config.toml
d_model = 128
head_dim = 32
norm = "rmsnorm"
norm_place = "pre"
qk_norm = false
attn_scale = 0.177
init = "trunc"
init_std_up = 0.0173
beta2 = 0.98
lr_head = 0.0116
grad_clip = 1.0
schedule = "wsd"
doc_mask = true
Each number is 200 + 30 x the weight over its row's rms, rounded and kept within 0 to 999. Layers, rows and columns count from 0. The size before them is the row's rms in percent of the matrix's.

# up: layer 11 MLP up, 512x128, rms 0.174, rows 138-190, columns 64-127
# down: layer 11 MLP down (transposed), 512x128, rms 0.128, rows 138-189, columns 64-127
up138,094,193,192,218,201,159,238,212,211,232,237,207,173,188,193,181,193,223,243,198,168,190,207,200,260,152,229,232,204,210,182,201,222,208,156,192,246,194,146,201,183,213,234,197,191,236,272,196,204,177,185,202,108,219,175,184,210,155,238,183,228,206,176,193,231
down138,083,179,171,224,221,213,160,147,194,196,127,219,156,231,176,171,162,189,222,171,196,231,228,190,148,214,204,119,189,163,257,216,172,192,162,186,170,181,186,213,209,206,197,181,224,207,205,272,225,167,177,162,214,188,200,183,252,188,180,197,166,217,202,222,206
up139,097,242,191,144,205,177,236,169,189,248,191,151,188,193,226,160,168,184,187,174,182,193,191,208,197,213,216,228,171,186,145,195,280,202,224,209,168,213,215,226,214,189,189,205,215,160,205,242,235,259,226,142,188,173,226,274,214,222,210,213,221,256,167,234,223
down139,095,189,203,215,182,196,217,170,186,164,234,249,226,231,211,252,179,207,255,147,186,195,170,229,210,254,204,182,218,207,127,154,168,183,201,194,243,199,224,166,201,158,212,217,196,226,151,183,204,206,200,201,211,229,195,219,200,194,220,172,196,243,123,200,121
up140,096,192,170,194,186,233,266,184,213,199,203,157,195,215,231,210,227,177,213,192,193,217,239,215,181,153,211,224,222,200,210,220,249,230,247,258,198,225,229,229,159,198,208,206,222,165,186,212,234,182,242,209,173,156,167,221,243,200,243,197,146,259,247,206,162
down140,103,201,172,202,225,214,175,147,246,176,185,191,172,162,187,206,172,203,208,191,164,226,191,222,207,204,188,154,247,178,191,159,220,151,161,158,211,177,143,183,199,169,209,230,225,228,236,242,180,200,200,263,203,238,170,187,190,210,236,191,278,249,198,205,222
up141,110,233,226,212,153,197,230,197,166,228,167,168,242,169,198,191,224,224,201,197,224,222,210,154,182,182,160,208,202,188,147,211,246,232,148,226,183,126,170,253,166,168,206,253,206,158,297,207,182,250,217,174,201,186,215,229,274,176,258,205,207,225,180,260,193
down141,116,227,164,240,226,187,198,192,184,214,177,158,171,231,209,191,154,168,227,163,217,222,219,217,189,223,136,174,219,191,182,189,226,231,216,186,187,158,175,141,240,212,199,160,203,211,205,261,183,188,187,191,128,229,208,173,214,166,206,208,205,236,169,232,227
up142,086,178,216,206,271,212,162,200,240,220,190,170,227,151,189,229,242,234,203,202,184,197,157,190,191,231,177,286,192,167,191,211,205,220,118,177,193,205,224,236,173,220,173,191,164,232,219,195,273,240,205,203,214,211,170,212,241,176,220,172,194,153,233,247,181
down142,081,285,212,157,170,188,233,193,221,216,226,223,178,244,218,204,200,167,160,186,166,196,218,264,174,194,221,161,210,236,177,204,220,225,237,210,191,187,228,194,200,184,196,233,243,172,195,271,160,152,180,232,168,149,245,170,232,190,241,229,218,226,139,149,183
up143,078,215,205,227,198,218,145,203,220,220,227,210,192,234,193,199,188,149,252,210,250,187,144,176,211,239,197,192,198,221,202,192,220,221,192,207,156,234,296,183,207,190,201,214,247,187,198,240,172,227,150,142,168,200,247,232,201,245,231,193,223,240,163,204,215
down143,073,155,159,154,219,198,216,166,159,157,148,208,259,182,226,219,223,215,184,203,150,242,232,230,199,171,223,234,178,227,224,211,153,201,187,153,197,214,198,156,128,254,155,171,218,207,273,132,210,153,190,200,198,174,218,144,230,136,218,216,203,187,223,204,171
up144,094,209,161,165,197,145,191,188,200,182,173,122,188,169,183,201,189,199,198,249,152,169,191,236,170,238,211,223,259,192,172,201,210,257,140,215,196,225,289,180,148,212,181,240,143,182,177,204,232,211,260,196,228,206,214,216,219,150,232,233,201,165,196,189,239
down144,088,138,245,211,217,199,164,168,240,117,209,192,233,236,206,199,202,203,208,166,157,209,158,222,179,203,214,160,199,205,195,246,174,172,207,206,219,155,197,220,182,161,184,169,233,192,153,160,219,155,210,211,176,168,197,165,185,190,166,215,208,195,154,218,223
up145,094,255,226,193,234,140,192,206,170,175,203,187,207,250,122,210,175,203,208,174,137,169,207,216,215,212,213,167,156,192,194,235,194,213,209,185,260,194,238,198,232,125,180,169,209,206,218,195,196,195,174,168,207,186,223,203,177,289,161,185,182,231,130,159,260
down145,092,183,138,240,167,197,193,202,192,188,209,203,216,219,238,213,151,247,183,226,194,213,203,185,215,202,192,231,211,140,215,178,171,203,216,238,203,204,172,211,208,243,225,174,206,180,169,161,219,227,214,225,218,176,184,193,187,166,216,251,182,212,238,217,192
up146,105,180,142,190,194,244,191,188,285,224,184,212,170,201,198,166,226,177,242,172,144,179,203,182,153,199,171,232,178,183,211,213,207,199,183,150,170,166,259,174,183,175,199,169,197,261,246,270,171,209,196,216,178,191,185,195,189,249,195,144,215,224,183,228,173
down146,104,195,205,178,200,217,182,219,168,215,214,267,147,186,227,219,186,188,241,226,191,149,210,194,165,225,217,177,160,189,218,223,209,221,178,169,210,225,247,197,192,161,229,198,188,243,239,209,193,267,199,195,236,152,250,276,213,162,223,198,154,199,179,208,134
up147,101,168,224,169,210,192,193,253,194,162,156,176,142,208,244,220,194,191,205,170,222,219,250,197,214,84,249,188,222,215,169,194,261,203,187,150,180,260,198,215,173,213,169,226,268,197,175,288,223,223,216,154,186,241,182,248,224,212,213,216,201,226,146,198,233
down147,108,227,171,237,153,188,220,169,203,227,160,194,208,233,198,171,197,193,140,213,221,232,241,231,199,227,152,197,167,164,201,173,121,244,196,193,209,201,190,190,245,223,209,225,191,157,211,198,191,195,139,210,204,245,197,150,195,191,153,232,186,176,197,217,197
up148,111,186,211,215,172,250,208,152,259,175,168,175,203,197,177,227,225,212,183,207,198,283,186,214,224,165,180,204,178,186,182,195,263,196,206,220,249,194,174,227,174,180,172,231,220,193,208,201,231,203,237,165,174,176,143,198,234,179,197,219,176,219,249,190,195
down148,122,208,163,156,228,182,177,176,169,186,164,200,159,180,228,253,183,160,211,261,210,184,191,163,173,258,216,164,239,214,203,241,141,194,152,212,171,207,191,215,208,220,217,181,207,236,191,233,206,171,193,232,217,223,198,195,179,219,219,170,219,158,202,227,200
up149,098,190,241,195,244,171,238,173,202,188,206,189,190,177,192,239,253,222,185,170,186,173,211,222,195,241,220,218,170,232,160,219,221,209,182,167,195,163,173,207,238,227,160,232,132,204,169,212,232,246,228,182,217,229,211,222,182,236,248,148,204,211,143,198,193
down149,099,181,206,194,196,268,156,216,207,195,195,213,210,197,185,170,175,235,176,252,179,229,215,223,160,200,196,166,180,194,210,187,188,204,139,191,229,278,173,220,199,237,211,140,239,157,183,188,179,195,218,202,233,224,174,153,180,232,214,238,223,177,197,150,290
up150,096,235,168,185,149,162,184,201,263,221,198,180,171,175,194,227,211,239,257,178,207,207,194,161,165,188,169,248,211,241,206,206,200,223,176,178,195,213,219,240,155,191,219,195,146,201,233,207,212,184,205,207,187,242,149,162,184,251,216,193,214,235,164,216,160
down150,089,194,199,195,234,230,191,255,142,248,206,227,215,220,188,117,223,164,201,218,221,194,191,232,160,158,171,162,157,220,184,134,167,204,179,168,186,223,171,167,181,199,236,214,179,201,228,156,205,200,156,212,159,167,248,237,185,161,163,208,176,186,170,184,200
up151,090,250,147,153,209,215,196,222,265,193,176,191,163,214,210,242,284,211,168,206,174,212,174,269,206,199,184,255,193,197,201,219,219,201,225,153,185,179,245,184,235,161,160,155,177,180,204,213,168,169,256,192,210,193,179,156,225,229,195,227,215,148,171,212,203
down151,084,139,236,222,163,183,192,201,177,237,157,160,247,207,230,193,160,206,248,226,221,209,207,173,151,185,215,160,239,171,227,228,152,163,175,203,199,214,210,203,193,212,244,216,183,195,232,232,246,176,196,204,202,187,166,207,230,206,157,185,168,189,255,209,210
up152,098,113,202,186,176,146,181,139,198,206,189,229,191,217,189,182,201,194,232,226,226,210,217,193,253,254,199,194,185,208,183,197,215,179,211,211,237,197,204,208,167,191,179,225,208,209,241,224,196,145,158,222,199,170,248,235,203,181,255,182,224,208,177,254,245
down152,103,190,219,219,222,230,195,154,203,187,212,105,182,225,241,258,152,219,211,172,142,171,220,192,168,167,236,173,202,194,198,191,176,232,149,154,179,215,239,208,217,167,236,188,221,212,203,173,200,231,222,241,155,154,122,205,174,157,206,240,159,220,193,183,190
up153,096,200,175,189,250,203,198,205,194,241,226,218,206,215,240,128,196,190,202,207,190,220,233,173,181,213,210,218,189,187,186,199,226,218,226,225,237,237,177,198,215,164,216,178,253,185,251,190,169,190,192,212,152,206,159,162,185,255,207,194,204,159,188,216,142
down153,087,113,171,187,179,173,192,202,133,184,203,196,238,171,205,238,220,165,224,175,222,207,243,201,216,258,179,222,228,220,180,235,152,150,178,205,215,236,189,218,208,169,195,211,128,197,164,191,203,187,213,207,260,200,220,211,221,175,229,223,178,249,220,217,209
up154,102,222,149,233,192,206,179,202,221,196,173,216,203,155,171,213,224,178,168,174,164,251,137,173,238,206,163,239,215,152,156,212,195,213,211,201,154,184,216,166,209,184,198,184,171,215,206,201,257,194,215,195,188,144,141,161,197,199,198,147,223,187,204,251,242
down154,102,165,237,178,196,180,187,193,209,239,209,226,166,236,217,161,222,207,231,202,203,132,132,238,186,204,194,138,182,218,266,151,184,202,163,234,164,199,201,190,200,227,244,249,181,192,217,189,203,199,169,235,227,180,190,243,197,233,194,141,200,167,165,199,145
up155,099,157,185,203,241,201,189,183,145,167,188,163,232,168,216,193,261,224,187,117,239,181,181,156,140,187,206,192,203,158,175,213,203,222,228,202,167,181,200,203,190,218,221,274,173,214,200,279,240,196,219,195,169,156,152,254,196,230,231,191,120,229,214,184,178
down155,095,162,232,168,171,187,174,224,180,167,209,214,192,230,159,176,232,181,180,220,181,195,197,162,215,195,223,136,232,184,262,230,203,175,196,167,177,190,220,171,232,247,215,179,262,216,186,203,161,223,176,214,191,181,172,176,225,136,204,236,208,180,228,265,178
up156,100,196,210,163,201,219,203,143,208,166,139,200,198,167,227,152,222,254,222,196,272,225,193,198,139,248,130,223,255,210,156,192,240,240,236,206,226,214,196,217,193,139,202,196,156,184,186,232,226,174,207,193,199,207,160,227,203,179,188,199,188,207,201,200,151
down156,102,222,158,162,191,212,230,201,181,190,193,254,212,226,171,231,192,162,192,176,171,205,172,183,239,251,169,163,164,157,199,167,183,158,225,210,220,194,226,149,224,222,248,206,237,220,181,162,168,202,243,195,196,160,174,155,227,219,183,206,203,251,194,193,204
up157,088,162,163,224,221,179,183,195,193,228,252,207,194,126,205,185,214,200,167,191,197,148,212,164,225,206,211,247,185,202,223,215,215,248,222,182,225,178,209,201,145,192,207,174,225,138,194,209,144,195,157,213,222,229,279,168,177,229,215,212,197,219,171,169,223
down157,092,195,178,214,193,214,182,189,207,189,191,179,169,209,203,206,187,198,241,185,190,220,214,197,185,167,269,225,197,200,207,195,205,180,242,182,177,173,206,218,231,213,216,251,230,233,223,224,222,219,219,189,190,205,120,245,181,190,192,197,128,153,244,185,221
up158,108,182,220,227,214,192,240,198,179,134,233,201,127,155,191,223,228,208,267,173,242,199,144,205,250,193,155,222,203,169,138,191,194,196,213,186,244,267,170,197,228,168,185,224,216,148,215,190,201,241,167,158,200,239,175,188,187,223,224,188,187,217,169,142,232
down158,111,228,208,224,184,207,192,208,219,194,182,190,226,175,194,247,224,210,174,260,178,174,173,196,190,223,205,196,242,217,218,182,159,169,224,246,254,200,221,230,204,206,182,207,150,209,138,173,209,211,208,200,221,233,200,204,229,206,201,161,250,171,148,206,178
up159,108,165,167,127,173,162,186,195,204,114,242,134,220,146,254,218,178,233,205,201,241,207,280,223,211,168,248,218,220,220,222,218,174,258,176,172,225,193,201,254,200,204,188,211,192,153,176,189,177,213,224,169,162,205,216,155,216,196,249,161,233,224,180,172,196
down159,109,259,158,228,205,191,234,213,172,200,218,174,212,242,216,166,169,220,230,216,223,170,220,230,127,171,171,150,198,173,182,199,260,194,173,183,193,185,248,224,235,238,169,233,156,191,132,158,200,205,187,236,168,174,244,191,213,222,154,202,233,184,174,160,208
up160,094,193,159,200,238,174,198,210,216,229,167,198,151,190,148,177,204,212,268,157,174,191,179,202,217,187,252,256,171,252,207,195,246,228,216,214,286,153,210,184,183,163,203,176,203,192,185,234,215,254,198,191,172,243,252,180,194,169,189,218,205,205,187,210,225
down160,083,194,281,216,179,228,215,210,229,207,207,217,196,209,256,160,269,236,152,194,156,236,153,268,206,191,183,186,221,260,235,194,199,116,222,167,183,207,186,154,205,205,208,247,198,188,153,159,185,182,215,220,209,207,214,116,216,225,253,189,195,179,232,218,207
up161,098,182,206,211,230,202,177,203,225,214,241,147,168,173,181,226,231,195,189,218,160,135,141,223,214,217,229,237,211,221,212,220,227,203,200,175,239,212,240,233,206,166,171,150,235,204,194,244,201,163,178,216,213,223,216,147,166,273,249,186,222,181,166,161,217
down161,100,205,195,188,185,230,157,205,241,177,195,181,183,249,233,186,205,249,139,173,200,199,262,211,256,165,214,217,167,190,179,173,180,175,192,172,238,222,208,253,191,256,207,213,245,212,205,169,155,229,194,188,191,202,172,189,201,159,190,215,156,192,228,179,200
up162,102,190,179,175,161,252,190,240,180,206,162,181,191,167,204,179,221,183,241,147,219,186,211,194,226,221,170,234,176,233,188,225,184,195,209,143,199,182,227,264,188,192,207,214,218,224,187,240,196,182,197,193,218,173,228,206,185,193,263,189,194,257,194,257,259
down162,100,125,189,213,204,194,198,126,192,227,194,182,191,239,181,191,162,186,205,168,204,184,199,138,254,242,213,230,206,266,222,180,146,200,261,256,182,190,232,223,221,199,191,181,168,271,229,165,213,253,212,188,170,214,264,216,186,190,194,182,226,244,220,261,175
up163,103,221,255,198,158,194,173,222,264,201,232,183,214,179,227,194,177,239,199,213,190,175,208,218,174,196,189,223,172,177,184,206,214,257,201,216,198,163,168,284,168,170,204,230,183,173,214,208,199,177,170,162,130,205,238,231,206,184,211,275,180,255,137,224,159
down163,103,197,157,228,238,215,207,226,185,204,192,240,225,170,210,174,210,203,219,203,228,218,155,199,210,206,175,178,184,181,260,152,223,177,154,188,181,201,222,141,234,218,224,213,218,242,256,160,226,230,181,212,162,184,197,227,211,221,167,199,184,170,247,150,156
up164,108,217,179,185,237,212,147,222,227,202,151,235,188,175,193,192,180,217,178,148,208,209,190,178,242,257,159,180,156,193,152,182,176,295,207,232,222,213,179,205,215,173,226,170,173,184,221,207,191,277,200,168,173,203,206,254,199,203,142,224,194,194,187,224,152
down164,108,207,211,221,169,201,196,164,203,204,226,211,199,235,188,143,170,177,195,162,234,234,153,200,210,199,192,168,178,255,177,168,177,165,190,238,236,205,215,136,191,176,201,204,154,181,191,177,214,176,188,236,236,189,218,213,170,200,186,202,253,191,212,203,213
up165,100,168,147,250,185,174,259,177,219,237,214,189,149,188,185,228,213,160,187,211,256,200,193,237,268,132,263,247,202,201,203,245,251,216,235,210,248,223,192,229,206,197,169,225,179,149,179,171,146,238,206,175,184,179,150,194,199,175,221,211,161,191,214,245,196
down165,097,169,189,219,186,235,146,204,222,200,220,241,236,190,199,225,212,207,240,217,120,203,174,182,129,189,195,182,205,187,224,191,205,176,159,231,184,231,213,187,185,196,186,226,211,170,184,196,260,249,235,197,211,202,164,258,201,196,188,221,148,172,248,169,242
up166,101,209,203,234,214,222,238,169,209,178,251,204,212,145,161,220,198,205,276,128,197,200,177,225,210,193,173,231,157,188,187,206,221,224,141,182,223,252,218,202,204,199,178,203,215,171,210,223,211,236,218,160,199,203,111,249,172,282,197,228,198,218,175,199,216
down166,098,265,200,176,202,215,187,216,179,199,166,169,212,209,183,177,193,243,190,175,161,206,181,215,208,273,148,266,209,152,167,210,167,233,188,163,208,157,177,210,183,210,197,129,177,206,217,226,188,146,159,203,245,264,224,153,199,256,244,179,202,220,176,202,206
up167,103,104,222,203,199,219,227,146,181,163,167,242,201,231,203,178,189,165,253,190,167,199,198,194,206,202,151,217,230,190,232,211,265,216,196,261,196,198,192,188,155,210,166,181,189,211,205,269,221,177,228,216,200,188,173,218,185,281,234,215,155,186,239,243,199
down167,105,196,180,214,201,175,270,233,239,198,252,150,149,164,187,223,222,241,221,193,220,183,214,237,212,212,147,216,180,142,169,204,207,217,199,201,185,193,180,205,172,166,196,215,207,182,161,225,143,188,191,197,216,220,228,190,186,168,218,230,176,307,179,158,231
up168,097,206,207,184,220,191,216,195,237,165,170,214,184,223,268,195,196,209,164,171,222,182,198,221,254,170,226,271,223,165,222,185,208,231,210,219,229,207,179,197,147,179,202,193,188,176,164,207,245,192,218,178,190,186,196,188,179,247,178,164,226,177,204,154,243
down168,093,191,225,174,243,211,192,196,184,226,183,169,209,206,178,166,132,195,186,166,233,163,245,189,209,198,234,157,199,207,180,187,205,207,149,198,194,190,254,195,183,174,201,190,240,223,187,170,145,169,200,224,264,179,165,251,199,197,204,229,173,176,232,180,202
up169,102,194,173,185,255,159,144,125,224,179,134,207,159,181,179,190,216,181,205,213,213,192,125,199,220,228,188,225,182,219,123,192,189,207,140,186,227,219,241,216,185,174,221,224,168,199,196,232,241,244,207,174,192,137,157,210,211,156,211,237,184,207,208,228,191
down169,103,156,187,190,229,221,241,148,249,227,221,185,201,133,204,210,212,189,155,171,168,219,233,218,206,186,186,191,167,230,243,224,251,145,182,163,275,189,192,230,191,171,243,183,267,222,193,216,214,218,218,247,187,124,181,220,198,198,232,203,226,224,187,207,194
up170,098,187,178,173,194,158,231,225,248,208,158,168,198,240,209,162,263,241,233,166,199,172,225,186,221,209,209,209,182,302,266,212,223,204,158,197,215,147,243,181,190,171,201,228,165,257,230,204,222,240,227,189,163,172,215,187,199,187,174,182,221,268,208,175,204
down170,092,202,232,247,213,203,265,227,201,192,193,235,195,184,161,250,197,237,224,215,145,223,195,281,158,230,137,240,238,176,200,207,234,187,244,237,157,216,196,235,223,195,178,156,259,171,198,190,198,159,199,208,201,159,182,128,209,264,166,193,158,158,193,152,205
up171,110,217,202,237,224,172,167,175,177,214,242,215,183,153,196,182,201,192,214,186,222,230,220,166,220,161,187,217,231,204,185,204,193,207,139,181,216,171,220,165,155,210,214,183,212,214,245,237,202,243,250,139,200,223,144,194,237,181,193,185,218,181,220,193,200
down171,109,165,220,169,189,228,190,200,208,211,197,187,181,219,178,262,212,194,227,168,224,225,219,208,243,205,197,187,149,211,189,159,157,183,182,203,146,244,159,217,183,170,237,202,207,205,177,181,152,202,257,169,219,239,187,183,157,217,143,195,149,234,175,185,166
up172,099,176,185,169,183,194,247,166,206,178,236,218,213,264,220,229,217,184,222,183,158,184,162,186,237,192,159,211,187,215,166,230,190,224,190,124,239,214,159,245,171,226,205,222,203,182,218,225,204,156,207,216,215,163,163,287,208,172,273,202,157,191,184,169,165
down172,097,209,182,245,233,202,142,236,188,207,201,211,167,205,154,160,182,265,193,220,178,223,226,189,130,167,213,201,178,205,214,177,232,200,171,259,241,177,195,178,192,263,202,150,157,203,199,202,187,216,267,205,172,272,208,169,184,211,186,233,210,239,245,223,184
up173,098,208,253,206,194,218,206,150,245,184,244,153,186,150,279,203,207,179,239,239,212,179,230,161,253,178,181,204,227,173,219,195,220,236,241,186,205,183,189,235,189,241,218,258,219,153,187,226,182,197,186,148,218,195,173,205,190,221,211,199,186,198,203,199,133
down173,090,123,132,168,206,174,190,183,220,207,253,198,206,189,221,170,190,219,196,206,179,271,205,195,211,197,148,166,202,191,202,176,188,229,177,180,211,169,236,215,200,249,219,192,217,124,184,184,214,185,232,232,234,175,151,202,192,173,163,191,208,202,224,102,224
up174,106,221,149,244,274,212,180,210,197,186,173,208,154,154,215,184,184,168,207,128,189,174,190,158,270,157,199,212,217,221,192,198,204,200,208,160,206,233,162,187,203,204,194,185,202,204,238,251,148,248,217,179,177,169,133,254,205,212,202,198,185,238,177,272,211
down174,104,173,193,182,171,198,224,168,162,211,208,212,173,157,181,237,219,213,149,235,201,229,161,192,187,256,124,198,234,203,201,210,193,212,206,188,137,169,175,182,158,251,181,211,237,200,213,209,232,235,222,150,224,181,201,208,214,213,184,241,261,204,213,226,241
up175,095,241,226,225,200,201,140,197,187,239,193,175,190,108,217,208,214,206,213,211,189,167,123,206,201,153,207,201,203,185,215,220,217,193,177,137,231,197,215,214,133,195,175,202,152,202,169,252,143,199,160,193,205,135,135,226,176,181,222,166,187,200,202,184,194
down175,085,192,214,238,217,191,102,180,191,217,242,206,236,279,206,192,213,206,213,202,166,287,207,223,134,192,201,216,163,180,219,232,184,218,203,199,176,173,250,205,188,209,214,132,212,193,193,179,237,141,212,230,214,174,178,202,210,205,156,173,170,158,237,178,187
up176,109,199,209,201,256,162,166,189,182,178,262,170,200,167,254,246,208,176,249,181,180,181,157,221,203,226,227,194,226,235,135,204,189,177,196,158,231,219,216,217,199,168,178,201,225,263,193,206,158,185,178,218,233,145,161,195,194,221,183,173,206,228,176,229,226
down176,108,159,186,226,192,215,181,231,190,216,193,190,201,199,174,208,222,198,200,230,222,188,195,204,225,186,151,255,258,217,239,126,195,251,255,241,174,210,218,196,196,228,219,168,187,247,244,186,190,209,208,180,244,215,221,226,226,144,236,147,317,194,231,216,165
up177,109,226,186,158,219,175,166,199,195,187,221,169,244,194,264,241,190,240,211,208,157,216,222,212,179,195,194,150,210,195,242,229,180,268,139,208,235,184,184,248,141,198,176,210,237,112,186,156,132,193,180,180,129,165,155,198,228,170,196,254,153,181,196,185,154
down177,111,247,167,215,145,203,226,225,183,221,154,171,180,189,222,237,219,161,151,181,216,187,204,208,216,188,225,207,200,219,194,213,207,158,127,196,219,183,226,201,211,168,213,233,180,249,173,199,217,196,223,268,225,235,190,182,209,192,255,178,265,153,203,177,191
up178,097,212,196,207,231,212,216,212,187,215,213,198,190,244,244,239,195,201,217,101,184,198,195,211,185,168,222,265,179,162,243,184,272,216,232,212,206,198,201,213,218,122,217,203,252,202,212,214,197,190,242,182,195,222,201,152,187,232,272,193,198,193,194,167,195
down178,086,215,110,239,206,199,237,188,206,211,160,164,191,181,158,184,141,245,183,237,209,225,172,190,209,239,200,164,206,173,151,198,196,149,161,262,179,153,189,178,125,234,230,205,202,215,216,213,209,178,199,217,173,159,158,156,193,137,178,185,196,269,197,203,192
up179,099,193,248,171,195,213,146,179,211,218,160,162,198,175,174,180,200,205,248,179,192,207,149,165,152,196,169,233,243,162,197,208,264,277,141,116,207,191,225,235,156,174,173,206,190,215,208,227,252,190,196,150,221,180,193,239,226,170,232,224,199,149,172,227,185
down179,094,234,179,200,175,193,219,220,222,206,210,243,196,217,208,282,183,174,206,188,238,171,230,239,204,191,207,175,218,201,224,178,255,214,190,247,149,204,230,162,193,251,220,249,166,233,159,224,203,225,210,213,216,196,176,236,252,160,175,154,215,229,202,192,241
up180,113,198,207,159,198,232,211,212,233,183,223,184,154,136,153,229,191,184,168,207,166,196,244,202,179,159,213,196,207,229,250,221,217,205,193,173,189,188,209,221,189,166,199,220,191,201,203,211,230,190,179,170,133,149,201,192,221,249,200,218,201,229,168,158,210
down180,115,209,185,242,211,200,214,260,202,193,162,213,173,204,232,187,200,165,231,213,194,208,194,219,189,156,238,197,204,211,187,194,192,174,132,122,219,156,231,181,162,191,146,148,242,191,171,156,169,173,235,218,226,161,233,179,202,199,207,205,227,222,243,215,240
up181,107,181,144,175,269,178,197,230,221,165,227,214,210,207,183,233,201,242,226,178,250,125,177,180,200,216,216,243,186,204,201,199,175,232,178,227,232,229,183,231,198,197,222,217,170,226,201,237,207,161,221,160,211,216,161,190,181,223,180,212,159,233,233,166,221
down181,110,191,205,230,158,221,233,212,185,204,192,216,144,170,190,209,203,200,210,188,196,178,213,247,188,219,153,159,188,138,156,221,193,177,159,211,249,172,224,218,206,246,224,190,266,174,193,180,235,247,228,205,186,207,178,195,217,205,197,227,187,220,181,181,244
up182,100,241,160,191,241,155,175,217,188,194,251,207,204,146,173,183,196,185,273,271,214,191,187,182,200,221,224,185,288,245,198,183,236,197,169,226,198,245,248,186,167,145,226,243,158,238,195,230,159,210,212,180,217,206,209,208,220,224,246,159,224,245,188,238,130
down182,094,157,200,179,233,225,166,222,219,190,209,275,223,221,219,169,212,258,224,154,188,227,204,230,146,228,200,242,148,229,183,208,232,159,229,163,200,239,258,146,182,205,183,159,222,176,189,175,214,195,105,216,202,228,198,159,207,221,200,206,152,185,172,208,228
up183,104,191,166,227,195,173,170,197,246,152,201,163,196,173,208,206,276,265,178,194,235,196,190,178,193,167,206,188,168,205,195,259,221,206,145,184,246,266,183,259,223,204,149,187,166,214,157,191,199,221,169,188,175,221,243,178,208,203,226,244,142,185,235,247,214
down183,113,201,201,228,176,223,230,237,207,205,164,201,198,184,142,213,154,173,202,256,210,175,201,183,192,209,184,207,146,145,257,156,181,208,201,242,164,190,215,178,227,203,234,145,212,216,162,180,247,278,260,180,205,149,219,157,202,201,142,207,190,190,192,183,191
up184,116,222,176,221,204,182,181,135,239,145,209,145,185,170,175,240,216,193,139,218,181,209,218,202,193,163,209,235,189,176,216,234,189,201,162,147,202,218,211,264,157,170,199,254,245,234,208,193,219,197,208,172,183,179,140,155,263,159,234,245,161,223,217,222,175
down184,122,215,198,236,190,189,239,201,190,162,138,133,138,178,198,194,228,162,234,176,166,204,195,162,217,167,207,193,202,187,226,258,219,139,215,168,204,239,136,211,218,230,163,205,196,269,173,150,190,232,185,257,186,170,207,158,200,240,240,179,182,198,117,178,189
up185,101,156,167,211,136,189,172,194,217,257,193,195,180,157,268,232,228,199,232,236,168,232,225,103,236,133,196,227,203,193,225,215,126,262,207,181,209,241,204,201,134,222,159,168,205,199,200,208,218,249,193,181,172,197,229,262,201,234,227,194,229,202,179,175,179
down185,098,222,195,192,260,143,201,181,148,248,231,187,152,207,215,189,189,179,163,175,279,185,207,217,152,214,192,208,200,256,223,165,238,218,181,204,188,249,212,204,283,211,209,207,138,203,218,205,237,207,208,180,217,254,210,195,222,191,175,202,175,227,226,204,177
up186,106,183,203,217,179,189,136,194,214,183,217,139,154,169,177,187,246,203,200,184,230,215,228,211,221,186,130,165,183,172,181,205,209,216,163,182,222,232,201,210,148,186,187,253,249,189,203,250,149,191,204,180,190,136,175,278,234,152,207,247,209,236,220,209,217
down186,110,193,184,157,264,170,239,198,222,200,218,198,164,250,222,207,227,138,217,172,185,203,191,193,172,185,164,244,166,231,191,215,192,202,200,243,214,150,160,154,226,172,143,184,189,272,174,199,208,196,215,196,231,171,191,215,210,200,229,143,184,189,139,195,190
up187,102,220,148,193,204,128,156,178,182,237,211,195,232,183,187,169,267,264,220,202,208,247,166,179,197,253,113,215,198,173,216,198,209,248,167,180,198,166,177,219,219,203,206,187,238,205,258,211,213,200,244,179,199,204,214,195,224,204,217,123,199,185,237,253,183
down187,108,202,214,183,144,172,228,188,183,196,156,196,169,232,191,237,126,122,165,229,239,166,180,194,226,122,241,187,265,238,212,131,182,209,221,231,168,242,244,165,173,164,266,229,161,231,252,198,218,168,196,222,212,198,190,166,188,224,165,209,200,243,162,146,202
up188,097,262,150,248,161,175,164,205,213,173,194,208,213,147,146,221,201,305,127,203,254,199,199,183,183,213,162,178,173,217,141,196,168,216,152,233,240,224,209,245,176,192,211,231,244,184,197,198,223,217,183,189,192,205,172,199,227,194,172,246,196,219,200,178,211
down188,092,195,197,159,222,208,209,223,229,180,192,202,226,191,219,272,188,159,257,212,209,146,192,184,253,173,248,165,176,154,217,220,180,203,180,197,210,170,179,233,208,218,230,191,190,212,210,202,173,220,256,161,200,174,219,154,173,133,201,169,194,188,215,182,124
up189,100,261,194,222,222,170,184,248,212,199,252,219,196,234,172,120,192,215,236,162,178,198,243,207,172,149,244,231,190,204,187,207,243,234,240,211,213,196,169,179,217,151,205,156,241,226,229,187,160,216,199,203,170,265,191,151,205,251,193,161,186,175,175,151,177
down189,097,157,162,223,190,156,253,151,130,166,200,203,226,189,185,254,190,222,181,217,223,162,196,171,204,252,212,184,203,219,199,186,181,175,109,229,243,208,189,197,239,170,218,236,154,159,191,224,194,230,199,252,206,178,199,184,241,148,241,205,166,218,266,206,214
up190,098,212,177,215,256,188,174,217,239,191,184,194,211,137,205,215,208,228,197,183,185,222,158,227,172,216,184,253,161,122,181,234,168,220,187,175,163,175,191,208,199,221,162,177,233,140,193,197,197,266,243,149,189,180,180,233,194,226,216,243,199,211,143,232,150